Weights of a small transformer language model: width 96.
Each number is 200 + 40 x the weight over its row's rms, rounded and kept within 0 to 999. Layers, rows and columns count from 0. The size before them is the row's rms in percent of the matrix's.

# q: layer 4 attention query, 96x96, rms 0.0561, rows 0-95, columns 0-47
# k: layer 4 attention key, 32x96, rms 0.0658, rows 0-31, columns 0-47
# v: layer 4 attention value, 32x96, rms 0.0383, rows 0-2, columns 0-47
# o: layer 4 attention output (transposed), 96x96, rms 0.108, rows 0-2,32-33,64-65, columns 0-47
q0,107,175,180,160,250,242,202,153,222,227,119,167,167,216,189,210,204,199,195,150,210,251,179,214,255,178,156,158,235,215,213,208,120,166,212,204,152,156,213,184,147,224,238,130,222,168,244,208,232
q32,109,225,189,160,235,243,160,210,167,277,246,171,200,135,119,176,208,266,188,171,209,296,147,162,240,165,240,247,206,234,284,208,147,183,189,175,256,218,176,149,133,179,237,180,203,229,206,248,154
q64,076,159,235,232,185,227,264,248,211,198,141,216,227,183,216,191,179,231,170,218,171,202,187,129,255,232,191,139,256,245,180,196,191,225,224,217,243,137,229,206,217,129,201,201,289,287,195,240,194
k0,089,147,284,179,284,226,197,190,138,265,162,136,143,210,163,171,185,262,169,173,191,206,220,106,223,187,140,165,294,225,228,193,230,243,276,154,123,180,211,216,213,167,225,211,268,177,223,171,239
q1,070,196,232,248,114,188,190,141,221,193,166,230,191,215,197,325,236,209,269,172,229,207,223,190,166,253,217,150,254,227,139,232,179,200,202,202,239,222,230,207,262,180,199,209,111,213,180,198,136
q33,083,206,235,174,75,135,151,193,275,184,183,198,194,203,240,207,183,194,142,229,211,155,237,180,187,238,135,175,277,148,141,173,154,206,237,204,217,269,229,200,207,211,171,200,164,234,217,223,194
q65,066,222,176,288,213,211,119,207,164,226,231,257,255,195,163,185,228,180,184,111,139,187,258,184,242,252,231,246,151,250,167,201,206,219,193,159,177,131,144,132,208,272,211,239,199,198,184,161,191
k1,084,142,171,188,242,278,195,256,106,180,151,182,222,131,158,239,113,268,216,193,245,263,203,169,235,184,197,203,276,249,280,178,175,233,163,122,193,191,172,181,203,208,197,201,218,197,300,225,205
q2,072,172,167,306,242,273,238,184,180,137,225,208,156,206,183,160,189,242,241,232,140,235,240,190,154,193,216,224,200,109,225,212,204,198,144,252,222,265,181,197,203,217,227,158,195,204,176,225,216
q34,067,214,216,287,223,156,221,170,120,214,221,198,253,200,207,169,206,108,172,222,194,123,190,238,195,124,193,191,159,231,220,110,225,241,176,272,217,236,228,231,160,240,133,211,212,193,214,158,196
q66,073,221,148,195,90,184,136,201,241,118,236,183,196,225,173,250,225,246,231,250,182,146,181,240,248,249,241,300,151,218,155,230,177,178,158,250,178,244,173,196,206,195,154,237,145,273,212,155,197
k2,093,226,189,188,239,138,241,228,219,191,227,261,228,229,243,185,230,197,221,177,168,164,210,236,145,119,222,231,250,263,157,201,214,149,167,189,240,245,183,211,217,262,214,172,141,257,204,200,194
q3,114,236,157,180,232,263,194,182,211,197,161,203,227,143,183,185,250,216,209,208,209,284,126,205,249,232,159,173,152,183,233,213,130,224,199,158,212,227,181,150,152,242,133,200,220,192,243,159,200
q35,103,180,166,169,224,244,185,251,172,268,225,198,200,131,159,143,243,255,167,205,154,249,188,158,231,188,213,222,231,217,224,256,223,229,205,255,189,157,225,160,258,164,209,146,198,186,242,212,171
q67,088,170,223,183,235,236,142,199,173,234,103,195,183,117,255,145,222,241,189,215,200,235,205,173,247,234,182,222,200,216,169,196,173,160,192,233,226,145,207,232,233,225,220,150,225,203,216,221,228
k3,098,276,238,221,176,224,188,195,275,257,172,208,189,269,142,294,188,198,151,190,204,153,201,139,207,91,176,188,244,185,231,231,227,191,173,153,186,218,211,183,191,173,258,231,274,165,195,181,243
q4,081,190,164,192,177,183,202,218,261,198,207,150,167,259,182,184,115,154,180,239,116,189,288,201,160,145,223,177,233,229,165,186,253,207,222,192,207,278,199,265,248,192,259,175,197,160,199,246,253
q36,090,180,264,261,156,198,167,206,230,188,270,230,213,238,239,171,201,154,176,190,224,145,223,281,124,190,150,176,210,278,135,160,220,129,198,224,136,215,247,279,199,253,196,143,170,229,184,198,171
q68,076,217,162,246,190,183,182,211,199,146,155,234,242,267,220,204,132,227,221,260,188,108,230,228,252,224,226,178,149,221,187,175,180,141,211,188,190,228,168,168,152,174,236,216,177,225,183,228,141
k4,098,206,208,222,195,230,276,152,215,165,248,263,240,240,248,147,212,126,135,210,152,220,190,258,162,241,257,225,142,193,217,220,176,243,254,203,169,175,207,174,184,187,107,203,174,209,148,191,202
q5,092,248,164,183,204,234,191,174,190,156,226,229,175,145,227,260,218,197,204,235,202,143,194,225,188,184,215,247,222,199,170,252,261,207,157,245,187,245,168,248,203,265,188,287,158,234,215,203,213
q37,074,141,231,171,126,217,201,214,161,207,234,201,154,160,216,152,276,265,164,223,181,172,213,220,218,212,215,208,240,211,225,221,221,231,132,203,261,222,235,132,220,160,223,240,179,269,276,86,238
q69,105,163,204,255,197,257,234,181,247,201,217,214,180,141,190,197,242,122,211,191,245,239,215,230,194,170,133,279,201,224,186,101,193,209,151,245,266,208,202,250,220,254,177,250,183,231,159,222,241
k5,096,228,263,199,225,198,168,234,214,257,215,215,205,138,245,139,194,155,224,200,186,104,255,145,255,223,229,132,177,296,186,226,142,189,204,285,186,147,209,202,238,153,248,162,170,175,209,231,131
q6,088,160,202,160,232,220,209,187,210,168,227,138,174,146,202,224,211,176,245,224,236,224,159,178,193,214,142,180,240,240,281,220,135,205,232,168,169,209,220,139,176,138,222,174,261,188,246,182,231
q38,099,213,259,170,208,238,122,300,275,217,181,204,232,153,141,241,170,205,251,184,208,269,193,187,226,235,222,178,159,161,186,189,149,194,238,176,228,173,117,168,273,171,222,150,223,234,196,199,229
q70,094,222,187,185,171,203,234,230,166,184,212,166,177,192,258,213,216,297,214,123,170,147,189,205,233,234,243,211,180,222,254,271,191,248,101,195,204,214,171,246,164,91,281,145,206,185,227,219,118
k6,114,139,219,139,219,157,143,282,184,244,138,239,165,169,192,257,197,252,190,134,136,258,169,171,248,230,176,205,162,164,168,226,223,216,204,208,204,266,149,267,224,175,275,137,212,199,240,296,226
q7,092,204,203,160,222,194,188,240,179,145,119,154,206,190,263,130,162,220,144,202,168,259,208,201,241,155,244,136,202,229,252,236,153,224,327,145,173,204,199,214,138,277,167,219,171,256,170,122,183
q39,084,211,156,155,217,352,166,156,208,213,225,175,225,228,187,183,227,238,224,142,217,273,173,187,207,135,212,259,196,219,230,191,159,123,223,212,168,224,224,162,207,165,186,226,224,198,237,163,281
q71,121,282,169,286,181,235,211,188,238,224,154,198,287,214,173,184,184,181,202,245,225,182,175,164,169,192,205,174,161,237,193,232,164,172,183,250,212,151,172,241,168,190,260,206,194,169,194,284,112
k7,094,276,162,200,220,245,211,170,217,196,312,183,244,166,164,214,186,216,240,191,130,140,290,224,166,219,222,70,183,228,234,195,168,209,187,211,221,168,203,204,177,159,220,215,289,202,219,211,174
q8,103,227,156,256,139,124,190,165,241,188,153,235,200,172,266,217,200,256,218,208,175,220,250,162,212,229,201,125,223,252,153,169,172,225,131,211,233,199,270,196,142,181,185,259,198,234,101,156,142
q40,084,215,232,146,200,219,165,155,245,169,230,197,210,231,181,148,197,173,180,126,155,134,172,218,165,204,201,140,162,240,238,185,167,176,210,183,150,151,157,319,159,129,227,184,272,218,176,205,135
q72,094,268,147,187,236,169,184,240,189,216,204,168,192,237,270,235,183,171,194,212,218,151,257,192,242,230,152,227,210,177,161,246,212,133,261,240,235,179,177,194,164,182,200,210,162,229,141,196,296
k8,100,208,239,196,229,243,184,178,282,168,198,260,273,153,117,155,257,160,209,177,194,222,226,172,184,268,276,236,216,198,227,301,141,198,170,279,173,218,191,203,188,168,193,280,149,175,171,172,169
q9,111,211,169,178,129,179,209,185,210,214,238,255,217,223,162,228,115,176,184,242,189,93,265,186,173,167,205,167,238,212,191,189,232,130,195,218,176,145,259,219,172,194,196,229,236,228,279,276,152
q41,107,165,173,243,133,114,211,178,242,211,236,155,266,260,241,241,185,147,242,229,195,169,249,210,182,194,162,195,195,212,158,240,242,236,213,157,148,260,140,276,150,210,244,206,174,178,207,226,213
q73,100,183,205,271,117,243,266,260,202,130,201,228,207,241,208,195,196,179,209,141,195,183,240,277,145,232,145,184,241,204,166,202,149,173,166,169,124,229,211,230,200,253,227,249,202,162,247,252,216
k9,110,226,167,187,168,166,212,189,188,246,229,200,195,259,139,199,188,210,241,225,122,235,240,233,236,251,203,202,152,200,166,188,116,215,290,162,158,205,214,217,241,160,110,169,195,202,193,213,214
q10,118,229,235,110,225,245,216,219,157,160,180,198,210,196,174,188,260,206,228,159,266,221,115,162,253,205,199,177,171,169,257,192,173,233,200,167,183,125,212,150,227,160,170,99,237,255,213,188,179
q42,096,223,130,185,283,263,183,152,188,232,203,185,190,238,205,140,203,262,203,191,249,207,203,178,149,153,239,216,178,189,222,217,127,284,166,107,138,252,221,200,170,242,204,155,208,196,287,222,196
q74,102,134,153,132,208,255,220,160,161,208,139,201,165,208,172,131,234,249,221,275,246,181,113,213,191,217,223,208,226,223,239,138,227,209,268,139,150,260,247,146,137,202,92,230,223,179,235,161,229
k10,108,232,218,247,211,205,206,212,206,243,206,215,192,273,159,217,118,165,189,228,156,158,277,283,225,167,158,235,193,187,135,203,184,166,187,210,206,181,236,236,165,158,217,233,191,220,225,216,162
q11,098,175,227,166,152,249,224,148,142,224,227,220,193,264,170,221,182,123,228,211,238,160,242,214,221,172,168,235,190,185,212,175,257,134,210,249,191,196,128,248,174,191,260,199,245,187,229,209,171
q43,098,152,177,206,132,97,223,151,194,168,194,263,188,192,232,182,190,189,197,273,211,140,224,236,154,211,197,265,233,194,226,189,250,236,187,269,183,203,254,201,195,262,166,160,121,190,117,191,148
q75,103,216,214,205,142,239,238,150,169,282,281,230,235,286,148,216,164,204,157,197,140,127,280,239,192,214,155,195,190,286,196,186,245,161,165,188,211,179,240,204,164,224,195,212,189,180,264,163,160
k11,120,168,144,231,279,235,176,191,193,174,235,274,234,163,233,184,227,185,172,215,208,145,215,219,175,188,207,225,155,175,218,203,232,141,223,262,212,219,169,214,205,190,186,281,264,174,162,238,120
q12,101,156,198,138,182,296,218,213,136,160,216,268,237,161,205,243,184,206,248,231,210,196,131,126,190,183,202,207,250,213,170,257,189,216,156,176,117,238,182,147,257,131,180,122,183,198,142,155,183
q44,095,260,221,224,197,154,196,222,187,218,220,169,195,186,146,222,237,206,210,249,137,162,214,252,180,199,192,219,209,225,209,196,151,228,209,198,224,114,126,211,212,159,283,200,235,98,214,227,287
q76,093,169,210,262,113,163,224,254,150,186,204,165,256,102,238,145,174,171,216,209,174,182,195,207,164,204,187,208,173,167,107,253,178,214,165,249,163,229,180,277,243,213,142,185,228,242,219,134,256
k12,107,282,183,202,223,214,239,264,165,212,240,217,244,210,195,151,240,224,210,226,182,176,244,247,170,129,216,187,259,235,217,259,172,144,231,245,266,186,180,278,165,248,213,277,219,253,176,255,176
q13,108,208,174,257,196,170,205,175,178,176,198,228,234,236,262,203,151,174,155,233,163,158,240,229,132,136,246,207,260,186,177,212,229,193,189,194,173,177,224,225,205,189,189,214,173,206,165,193,236
q45,106,276,140,233,178,178,214,231,182,218,146,169,259,242,189,151,204,153,175,209,174,165,264,282,162,156,201,214,186,304,175,204,202,158,214,184,175,215,208,214,160,200,192,320,227,239,225,158,211
q77,118,235,162,199,231,214,258,189,123,229,235,192,216,247,193,153,202,128,163,228,139,201,244,306,211,154,130,216,211,134,252,122,229,110,195,160,159,193,182,187,123,201,181,205,148,248,241,156,225
k13,110,162,166,198,198,282,129,257,216,141,155,127,184,220,138,212,201,240,162,139,164,251,185,167,225,227,208,149,191,222,244,235,222,264,224,158,237,253,242,179,134,209,226,190,213,202,236,252,157
q14,108,147,321,228,200,167,192,197,292,221,205,194,127,237,222,214,216,219,150,271,218,156,235,216,249,221,220,199,231,163,148,253,270,201,178,90,133,194,203,160,282,138,179,232,133,195,240,163,254
q46,102,259,230,226,146,280,197,214,172,166,269,216,229,215,227,249,168,208,181,229,173,139,196,254,267,164,177,153,185,243,193,148,270,181,236,258,176,205,209,248,137,263,187,250,145,209,240,200,237
q78,091,223,219,233,254,210,231,144,288,168,222,232,240,312,199,241,217,205,228,238,223,147,173,196,162,256,186,200,249,182,182,159,233,272,218,237,194,245,216,172,207,198,216,180,208,278,226,262,182
k14,099,214,158,134,250,162,243,185,121,194,195,211,149,235,242,188,169,172,267,153,188,202,155,175,235,203,153,210,171,234,201,208,163,197,140,174,189,178,173,176,179,181,168,104,268,221,256,167,235
q15,103,232,194,160,215,256,231,204,211,219,189,197,150,181,187,210,151,147,276,220,216,210,130,160,257,173,147,195,282,171,149,212,155,206,209,303,158,216,217,212,219,188,192,157,278,171,189,183,232
q47,113,161,235,202,248,176,230,256,182,129,138,122,192,201,160,235,256,206,156,151,221,235,198,270,188,174,221,285,194,175,166,182,260,261,135,212,132,196,218,218,202,191,212,269,173,187,235,221,159
q79,095,208,155,202,289,235,207,162,228,222,124,200,159,235,176,241,265,199,241,145,155,235,197,180,233,212,178,233,188,157,201,197,217,202,267,155,152,178,196,182,221,179,260,130,223,174,244,166,272
k15,098,195,149,208,138,169,161,180,172,174,273,157,198,181,204,121,269,159,204,223,204,228,167,224,142,147,231,158,210,211,140,220,213,166,209,208,210,181,274,268,276,243,150,218,201,234,181,159,195
q16,098,221,200,152,150,239,179,165,117,148,232,190,237,194,170,203,144,169,183,217,185,192,211,259,262,194,217,202,167,149,202,209,140,158,212,188,221,198,201,225,215,277,191,196,235,152,230,255,220
q48,106,251,135,189,175,205,190,117,143,209,197,199,235,217,210,167,236,189,153,229,178,152,177,191,255,181,217,150,216,170,164,174,253,206,242,172,162,224,206,178,173,140,219,187,161,274,231,179,148
q80,087,245,118,157,171,221,138,193,219,208,223,264,174,222,206,188,220,186,211,281,178,148,170,176,191,211,173,218,239,220,199,199,226,305,173,260,202,259,184,241,299,174,166,233,202,208,218,159,160
k16,093,180,267,234,204,236,232,136,191,207,192,133,253,175,170,239,250,222,199,296,168,230,195,216,261,179,141,211,251,270,244,170,194,226,220,176,174,150,118,155,131,157,206,226,282,179,238,147,200
q17,116,169,254,181,178,162,200,303,187,158,245,140,245,181,195,255,201,185,257,227,150,229,153,207,155,233,205,186,226,155,170,174,201,167,183,241,260,204,209,119,266,257,185,174,147,175,142,211,167
q49,099,245,129,239,140,162,271,206,196,254,129,218,213,165,198,178,170,125,194,188,183,221,203,108,204,161,215,293,209,236,146,169,192,187,213,206,163,209,242,261,169,203,195,198,257,75,196,184,244
q81,091,243,254,222,190,164,154,152,198,283,233,199,310,248,210,175,196,152,250,120,181,200,207,201,238,133,229,187,202,176,205,269,173,264,195,194,212,175,153,119,210,241,199,142,167,190,240,222,252
k17,095,326,241,184,170,140,252,215,149,161,231,182,139,239,203,228,202,200,286,178,167,136,208,272,224,201,235,210,213,185,223,220,250,189,134,216,240,201,219,218,224,306,214,223,222,190,252,163,214
q18,101,152,230,196,191,171,179,251,215,117,224,215,198,226,210,223,270,181,259,180,203,206,194,249,291,195,210,164,218,184,213,229,217,223,237,189,240,255,186,239,137,151,149,165,113,245,197,278,186
q50,115,203,209,208,183,193,220,92,245,199,166,283,223,115,176,261,202,222,161,248,258,113,242,218,206,173,255,197,252,245,201,187,239,226,173,131,189,200,156,184,207,236,195,171,143,168,186,178,199
q82,104,160,237,213,208,167,205,152,218,171,311,177,296,191,220,238,227,169,164,187,227,199,160,206,211,209,186,203,137,190,250,229,154,229,175,186,206,215,240,211,169,230,148,202,185,146,146,202,292
k18,100,171,222,222,244,219,228,286,161,210,234,217,185,229,271,258,180,215,242,192,159,149,197,137,169,194,189,182,212,292,134,196,248,202,115,243,209,226,187,238,237,222,213,214,226,181,201,194,183
q19,116,160,112,218,231,213,206,260,256,188,223,196,145,178,213,159,192,207,218,207,161,201,285,211,275,275,224,187,160,233,161,237,158,109,231,223,174,236,157,208,221,257,222,153,276,181,152,118,162
q51,110,198,212,249,165,173,202,223,196,200,233,208,242,250,215,238,207,169,209,250,170,181,238,149,228,192,188,222,256,213,209,141,201,239,268,139,209,142,190,228,123,240,205,174,175,251,213,237,215
q83,093,157,235,238,186,102,142,137,113,261,170,210,181,242,196,132,175,309,240,233,145,220,206,265,223,194,202,186,168,217,211,207,123,182,268,240,250,226,217,277,179,250,175,248,251,235,230,164,217
k19,102,251,174,152,202,189,286,155,248,163,191,209,224,158,147,270,137,270,216,208,254,236,145,264,202,202,274,192,177,165,197,236,221,236,202,155,191,199,207,277,184,183,253,213,179,254,199,248,292
q20,112,191,149,251,164,192,195,213,143,201,197,137,92,154,169,208,153,209,154,179,184,264,212,155,186,152,180,170,191,175,236,214,123,232,232,159,189,116,165,247,236,199,253,140,172,192,228,225,170
q52,109,223,247,128,211,140,142,148,261,180,198,177,263,160,181,189,190,204,226,281,213,175,187,197,216,190,270,206,253,221,231,252,220,210,144,260,137,203,262,159,215,190,153,221,204,201,251,166,195
q84,097,167,239,149,217,146,276,172,269,135,294,251,217,195,241,184,214,155,202,310,184,191,216,190,176,237,272,197,201,246,167,209,203,249,210,228,190,157,190,169,256,231,236,164,167,153,237,219,252
k20,098,207,166,207,237,226,187,178,236,116,153,241,153,177,198,183,246,245,155,214,213,170,224,238,201,224,119,203,161,277,162,165,256,159,207,209,162,176,204,189,200,235,124,273,188,205,205,205,234
q21,104,267,186,192,145,247,234,211,279,163,134,249,195,238,164,152,213,182,246,152,156,148,264,222,263,228,188,247,247,229,248,246,193,163,198,163,219,184,189,248,218,220,204,271,173,229,172,211,163
q53,116,165,163,164,181,160,175,228,197,229,180,207,249,221,107,192,139,188,213,197,251,168,254,174,168,198,260,154,240,138,123,215,175,180,274,130,217,223,150,199,154,165,209,268,230,202,157,239,279
q85,094,203,254,172,226,187,300,263,232,248,196,201,157,153,191,215,225,200,239,188,209,182,274,149,217,214,202,160,238,164,237,182,292,190,146,228,218,246,146,138,235,194,249,238,176,190,211,253,164
k21,095,206,214,241,213,236,206,288,272,207,266,224,150,194,196,241,199,200,230,271,238,133,225,178,206,261,162,216,133,257,180,205,189,250,186,185,205,234,239,196,152,195,140,206,265,202,214,239,297
q22,102,210,197,197,210,199,198,236,237,225,204,190,219,192,238,231,253,181,186,205,252,244,244,153,222,181,204,199,156,193,233,270,325,196,254,174,283,145,266,145,211,183,184,158,218,194,250,223,160
q54,104,147,212,147,254,155,184,194,214,216,144,194,181,178,238,199,232,234,147,225,212,254,231,223,225,223,203,211,260,240,205,178,172,165,146,160,175,233,232,258,236,219,237,157,137,143,161,275,214
q86,092,213,201,211,167,243,202,251,172,181,162,178,251,231,215,287,193,184,181,152,239,146,161,154,240,170,155,208,245,172,119,236,172,192,134,179,230,251,152,230,301,213,197,239,160,230,174,204,212
k22,098,259,230,209,139,178,206,205,260,248,198,215,269,190,284,236,231,195,204,227,185,170,202,229,126,304,187,159,159,183,272,193,221,207,193,160,196,208,193,235,134,281,249,215,185,145,126,237,186
q23,113,230,210,193,176,236,325,193,221,221,189,215,225,221,212,253,188,128,215,246,230,224,227,205,199,161,206,199,190,217,222,260,159,252,141,157,213,230,156,239,217,244,260,218,182,201,216,184,196
q55,106,170,183,151,210,244,234,237,198,232,217,192,254,221,143,144,212,253,152,127,271,184,189,193,166,222,214,173,141,164,115,312,234,200,203,238,127,233,185,230,246,149,221,184,112,225,216,205,201
q87,089,193,269,220,188,134,157,144,214,158,192,255,165,241,204,190,265,246,197,215,209,196,153,225,174,199,168,231,183,208,197,129,185,198,227,173,185,240,241,146,250,220,162,173,225,189,207,177,180
k23,097,232,198,206,225,144,152,161,270,194,220,139,172,129,215,189,232,142,157,194,200,213,206,203,170,183,171,198,162,214,107,208,217,208,253,235,289,129,217,223,252,150,229,242,155,237,238,245,144
q24,116,155,188,168,150,132,226,178,214,88,177,178,196,156,250,248,174,268,253,245,174,172,269,235,218,217,210,252,191,186,201,227,222,194,172,185,191,207,133,238,200,191,161,293,174,182,135,230,264
q56,099,211,176,236,156,263,247,257,174,228,271,198,154,170,218,234,212,219,187,274,154,248,185,139,196,184,251,141,144,178,238,242,289,175,120,173,158,156,236,220,159,208,265,187,165,184,200,218,154
q88,098,155,206,143,195,225,266,239,217,208,210,182,187,140,155,289,206,169,190,292,175,182,201,258,191,236,197,197,244,194,155,165,239,179,165,250,214,242,170,250,279,141,200,177,173,128,252,227,187
k24,104,162,198,153,187,159,236,184,282,176,246,329,249,195,207,198,250,126,234,239,248,263,230,199,224,224,181,158,189,233,221,228,237,184,139,254,267,128,165,198,210,241,221,184,250,221,233,241,217
q25,104,234,180,171,222,212,209,212,142,224,159,135,175,190,176,195,204,206,105,165,228,174,145,214,236,249,227,150,265,215,202,216,242,273,176,87,178,193,170,161,220,135,176,290,133,178,200,192,255
q57,118,141,222,219,206,157,201,252,202,167,162,150,201,190,169,257,142,257,249,224,176,204,182,154,250,256,225,156,231,151,289,220,217,281,219,215,224,226,148,186,193,177,160,134,220,159,203,175,195
q89,095,142,264,193,255,255,137,211,172,151,191,202,166,169,153,155,175,264,184,169,198,238,212,190,196,152,137,143,192,186,228,238,187,150,201,170,220,165,216,230,258,191,201,213,171,209,236,98,225
k25,101,147,189,217,260,209,271,210,227,157,196,246,173,139,180,150,185,176,171,216,214,217,152,216,195,261,195,207,155,226,128,250,155,200,245,202,213,213,258,124,189,249,198,114,203,219,182,224,186
q26,109,220,179,185,189,226,234,203,222,240,220,201,273,204,160,236,230,135,137,170,200,118,181,144,216,190,149,211,189,221,152,182,159,202,177,226,264,211,231,188,211,185,239,243,217,294,276,164,167
q58,094,181,190,196,117,194,157,202,161,203,221,167,186,218,208,198,215,231,251,237,202,259,230,191,254,209,258,260,132,223,252,214,194,231,189,239,166,191,210,221,247,185,242,160,200,119,172,267,181
q90,091,150,237,151,219,155,250,279,261,187,172,318,177,224,267,187,212,182,208,207,163,214,121,223,156,176,227,201,176,226,207,176,174,184,252,236,256,247,221,177,139,212,220,227,213,257,224,239,221
k26,092,176,219,272,181,135,204,191,176,194,186,202,179,172,260,270,221,188,206,155,205,168,207,242,252,210,256,252,186,182,179,242,236,280,254,227,187,157,300,111,111,246,180,188,112,182,197,127,198
q27,104,251,139,140,219,202,263,175,85,150,244,211,149,181,164,161,220,239,196,239,201,210,222,262,234,141,157,195,154,244,195,208,181,216,217,222,313,223,145,188,173,207,134,191,172,182,221,126,131
q59,114,220,228,253,192,189,181,164,144,179,154,148,230,221,171,272,184,220,183,210,178,170,192,228,234,270,238,128,123,176,159,183,201,221,159,227,151,104,226,191,107,190,217,202,213,174,182,211,121
q91,100,185,175,264,222,281,190,207,173,261,196,279,243,155,149,175,175,157,114,170,177,151,174,178,233,229,197,218,189,199,175,148,179,133,239,164,122,137,215,136,207,196,167,210,159,191,238,200,215
k27,104,169,223,202,247,210,119,211,227,185,120,155,225,186,181,275,162,152,196,101,217,219,213,181,214,206,196,246,166,165,284,222,125,150,227,139,207,252,281,212,190,187,229,196,268,184,132,137,154
q28,111,206,212,188,186,161,186,241,221,219,257,246,138,176,231,206,159,283,120,117,217,198,75,243,224,204,192,153,176,202,189,168,184,226,257,180,184,190,199,184,214,210,203,179,215,189,134,193,233
q60,120,193,184,140,161,213,172,197,187,261,193,194,255,161,125,222,186,228,190,218,196,227,181,130,212,193,179,209,207,213,230,266,191,204,182,214,296,154,189,138,223,138,210,164,164,255,191,242,160
q92,089,233,287,180,189,181,219,220,194,247,158,180,135,200,210,212,178,209,181,197,125,135,231,231,151,132,264,152,180,221,208,151,234,181,170,134,171,169,208,188,207,159,271,221,261,197,151,181,317
k28,102,258,183,191,236,219,210,206,239,148,218,220,275,293,294,163,193,148,233,231,171,174,192,213,275,244,200,237,141,245,188,242,218,239,202,158,260,185,214,174,205,192,156,132,217,202,264,188,114
q29,110,112,197,230,229,197,198,188,195,188,228,306,193,250,157,160,131,170,295,198,167,211,241,212,171,209,191,183,119,216,237,184,225,209,136,208,200,153,156,212,204,187,254,270,210,174,125,227,181
q61,101,169,208,267,142,197,250,266,221,136,139,204,205,232,187,262,187,214,194,183,161,142,230,231,266,160,226,217,196,215,253,218,175,155,300,219,313,219,234,171,150,216,205,223,224,216,143,215,164
q93,106,202,224,173,197,219,213,147,208,169,213,267,301,173,205,253,245,205,219,206,134,170,166,181,217,200,208,186,183,159,182,228,191,205,283,124,197,171,245,156,118,184,189,162,224,244,219,180,237
k29,101,222,172,178,168,181,232,187,182,199,120,161,182,243,228,202,183,230,180,227,175,182,172,267,237,246,171,264,151,210,210,193,150,182,222,251,184,176,146,195,211,199,182,219,206,204,187,271,181
q30,087,202,246,166,229,175,171,158,212,175,267,302,180,259,212,207,246,245,170,227,174,162,240,152,136,215,176,170,216,172,205,274,120,184,259,166,229,122,249,160,195,187,218,199,219,199,189,212,195
q62,107,170,195,202,220,299,207,216,261,180,186,225,293,233,247,154,202,157,122,227,257,208,100,177,153,180,263,119,197,231,243,185,239,199,153,227,176,161,246,143,188,213,204,241,213,189,173,151,224
q94,103,228,215,189,255,222,204,243,176,148,169,173,250,180,170,179,180,194,200,177,230,132,277,226,255,186,223,231,167,178,142,223,162,243,217,241,180,273,180,215,244,156,181,134,232,131,171,248,141
k30,092,193,244,194,181,176,214,244,214,270,224,210,229,205,234,215,254,205,255,190,261,214,190,199,142,179,176,95,209,218,127,120,182,133,216,229,234,141,178,185,184,118,186,144,200,239,190,171,258
q31,093,234,166,172,265,209,169,118,250,198,153,179,194,247,204,183,274,210,172,196,151,173,207,189,219,202,109,198,230,277,202,228,184,148,144,243,235,231,243,212,197,164,167,116,241,230,234,190,206
q63,108,217,279,121,244,201,160,247,258,163,237,172,235,127,215,190,195,175,205,229,198,198,202,166,286,245,264,239,233,135,172,247,194,172,221,200,221,240,147,163,270,199,136,216,136,151,187,196,162
q95,103,132,175,149,170,235,197,168,178,206,236,159,191,178,160,215,164,239,227,222,164,196,143,187,134,191,209,152,257,169,207,176,226,203,153,191,169,170,204,182,229,225,181,161,238,129,258,215,235
k31,098,227,220,236,191,218,164,133,273,179,192,195,229,251,163,120,195,170,232,170,197,131,172,122,189,228,203,147,215,181,204,213,194,189,193,176,149,233,247,173,180,116,219,191,139,145,159,253,247
v0,100,233,201,273,224,185,193,165,177,215,152,169,201,228,187,208,263,137,207,239,186,197,221,137,212,205,246,259,264,147,205,182,185,222,291,126,252,209,209,186,186,215,168,182,104,195,186,175,177
o0,093,128,142,142,268,181,203,215,223,117,150,126,217,152,120,117,140,211,215,219,263,205,210,196,152,191,203,208,202,201,153,190,217,165,183,174,165,227,248,157,207,165,152,162,176,162,215,210,236
o32,088,241,203,219,174,197,258,166,255,233,222,233,193,252,223,201,215,210,224,191,181,198,231,169,153,196,205,173,208,100,172,219,240,183,229,199,199,287,162,259,180,167,223,221,250,140,156,176,213
o64,106,226,230,300,183,240,145,193,120,210,250,141,211,267,241,212,131,182,162,169,152,218,179,216,258,219,173,218,202,290,226,268,154,175,160,229,174,86,191,191,226,186,208,229,218,226,205,160,165
v1,089,250,190,227,216,149,150,223,158,217,174,91,199,183,239,133,214,185,231,243,178,257,177,213,145,128,212,225,158,288,139,152,201,186,204,190,218,156,182,230,204,222,142,204,217,184,202,169,213
o1,089,259,138,143,196,261,195,208,187,157,219,175,128,210,230,217,248,150,221,180,186,174,176,221,221,202,139,162,214,189,189,195,233,195,215,307,113,207,199,116,187,201,236,183,153,165,251,253,227
o33,100,115,250,263,160,185,240,215,190,238,197,172,274,211,193,251,244,258,179,210,229,202,229,197,187,207,219,206,222,185,272,180,221,240,240,182,235,200,265,241,139,213,208,168,212,191,143,202,217
o65,091,186,209,219,232,204,203,210,202,184,282,178,206,201,175,187,183,169,97,224,198,156,201,205,169,219,197,197,170,176,177,190,170,139,132,137,268,162,142,217,267,109,147,275,226,149,238,135,191
v2,099,202,158,223,229,198,201,192,193,279,180,211,218,237,232,233,251,167,189,166,149,198,184,276,191,224,268,190,228,212,176,317,188,198,248,192,203,217,212,213,276,209,129,261,177,230,200,257,174
o2,104,215,134,248,155,225,140,198,265,199,192,143,189,189,206,190,197,177,249,259,251,131,170,233,199,180,139,263,182,139,207,123,152,208,251,236,152,190,163,150,239,268,164,227,179,180,233,224,260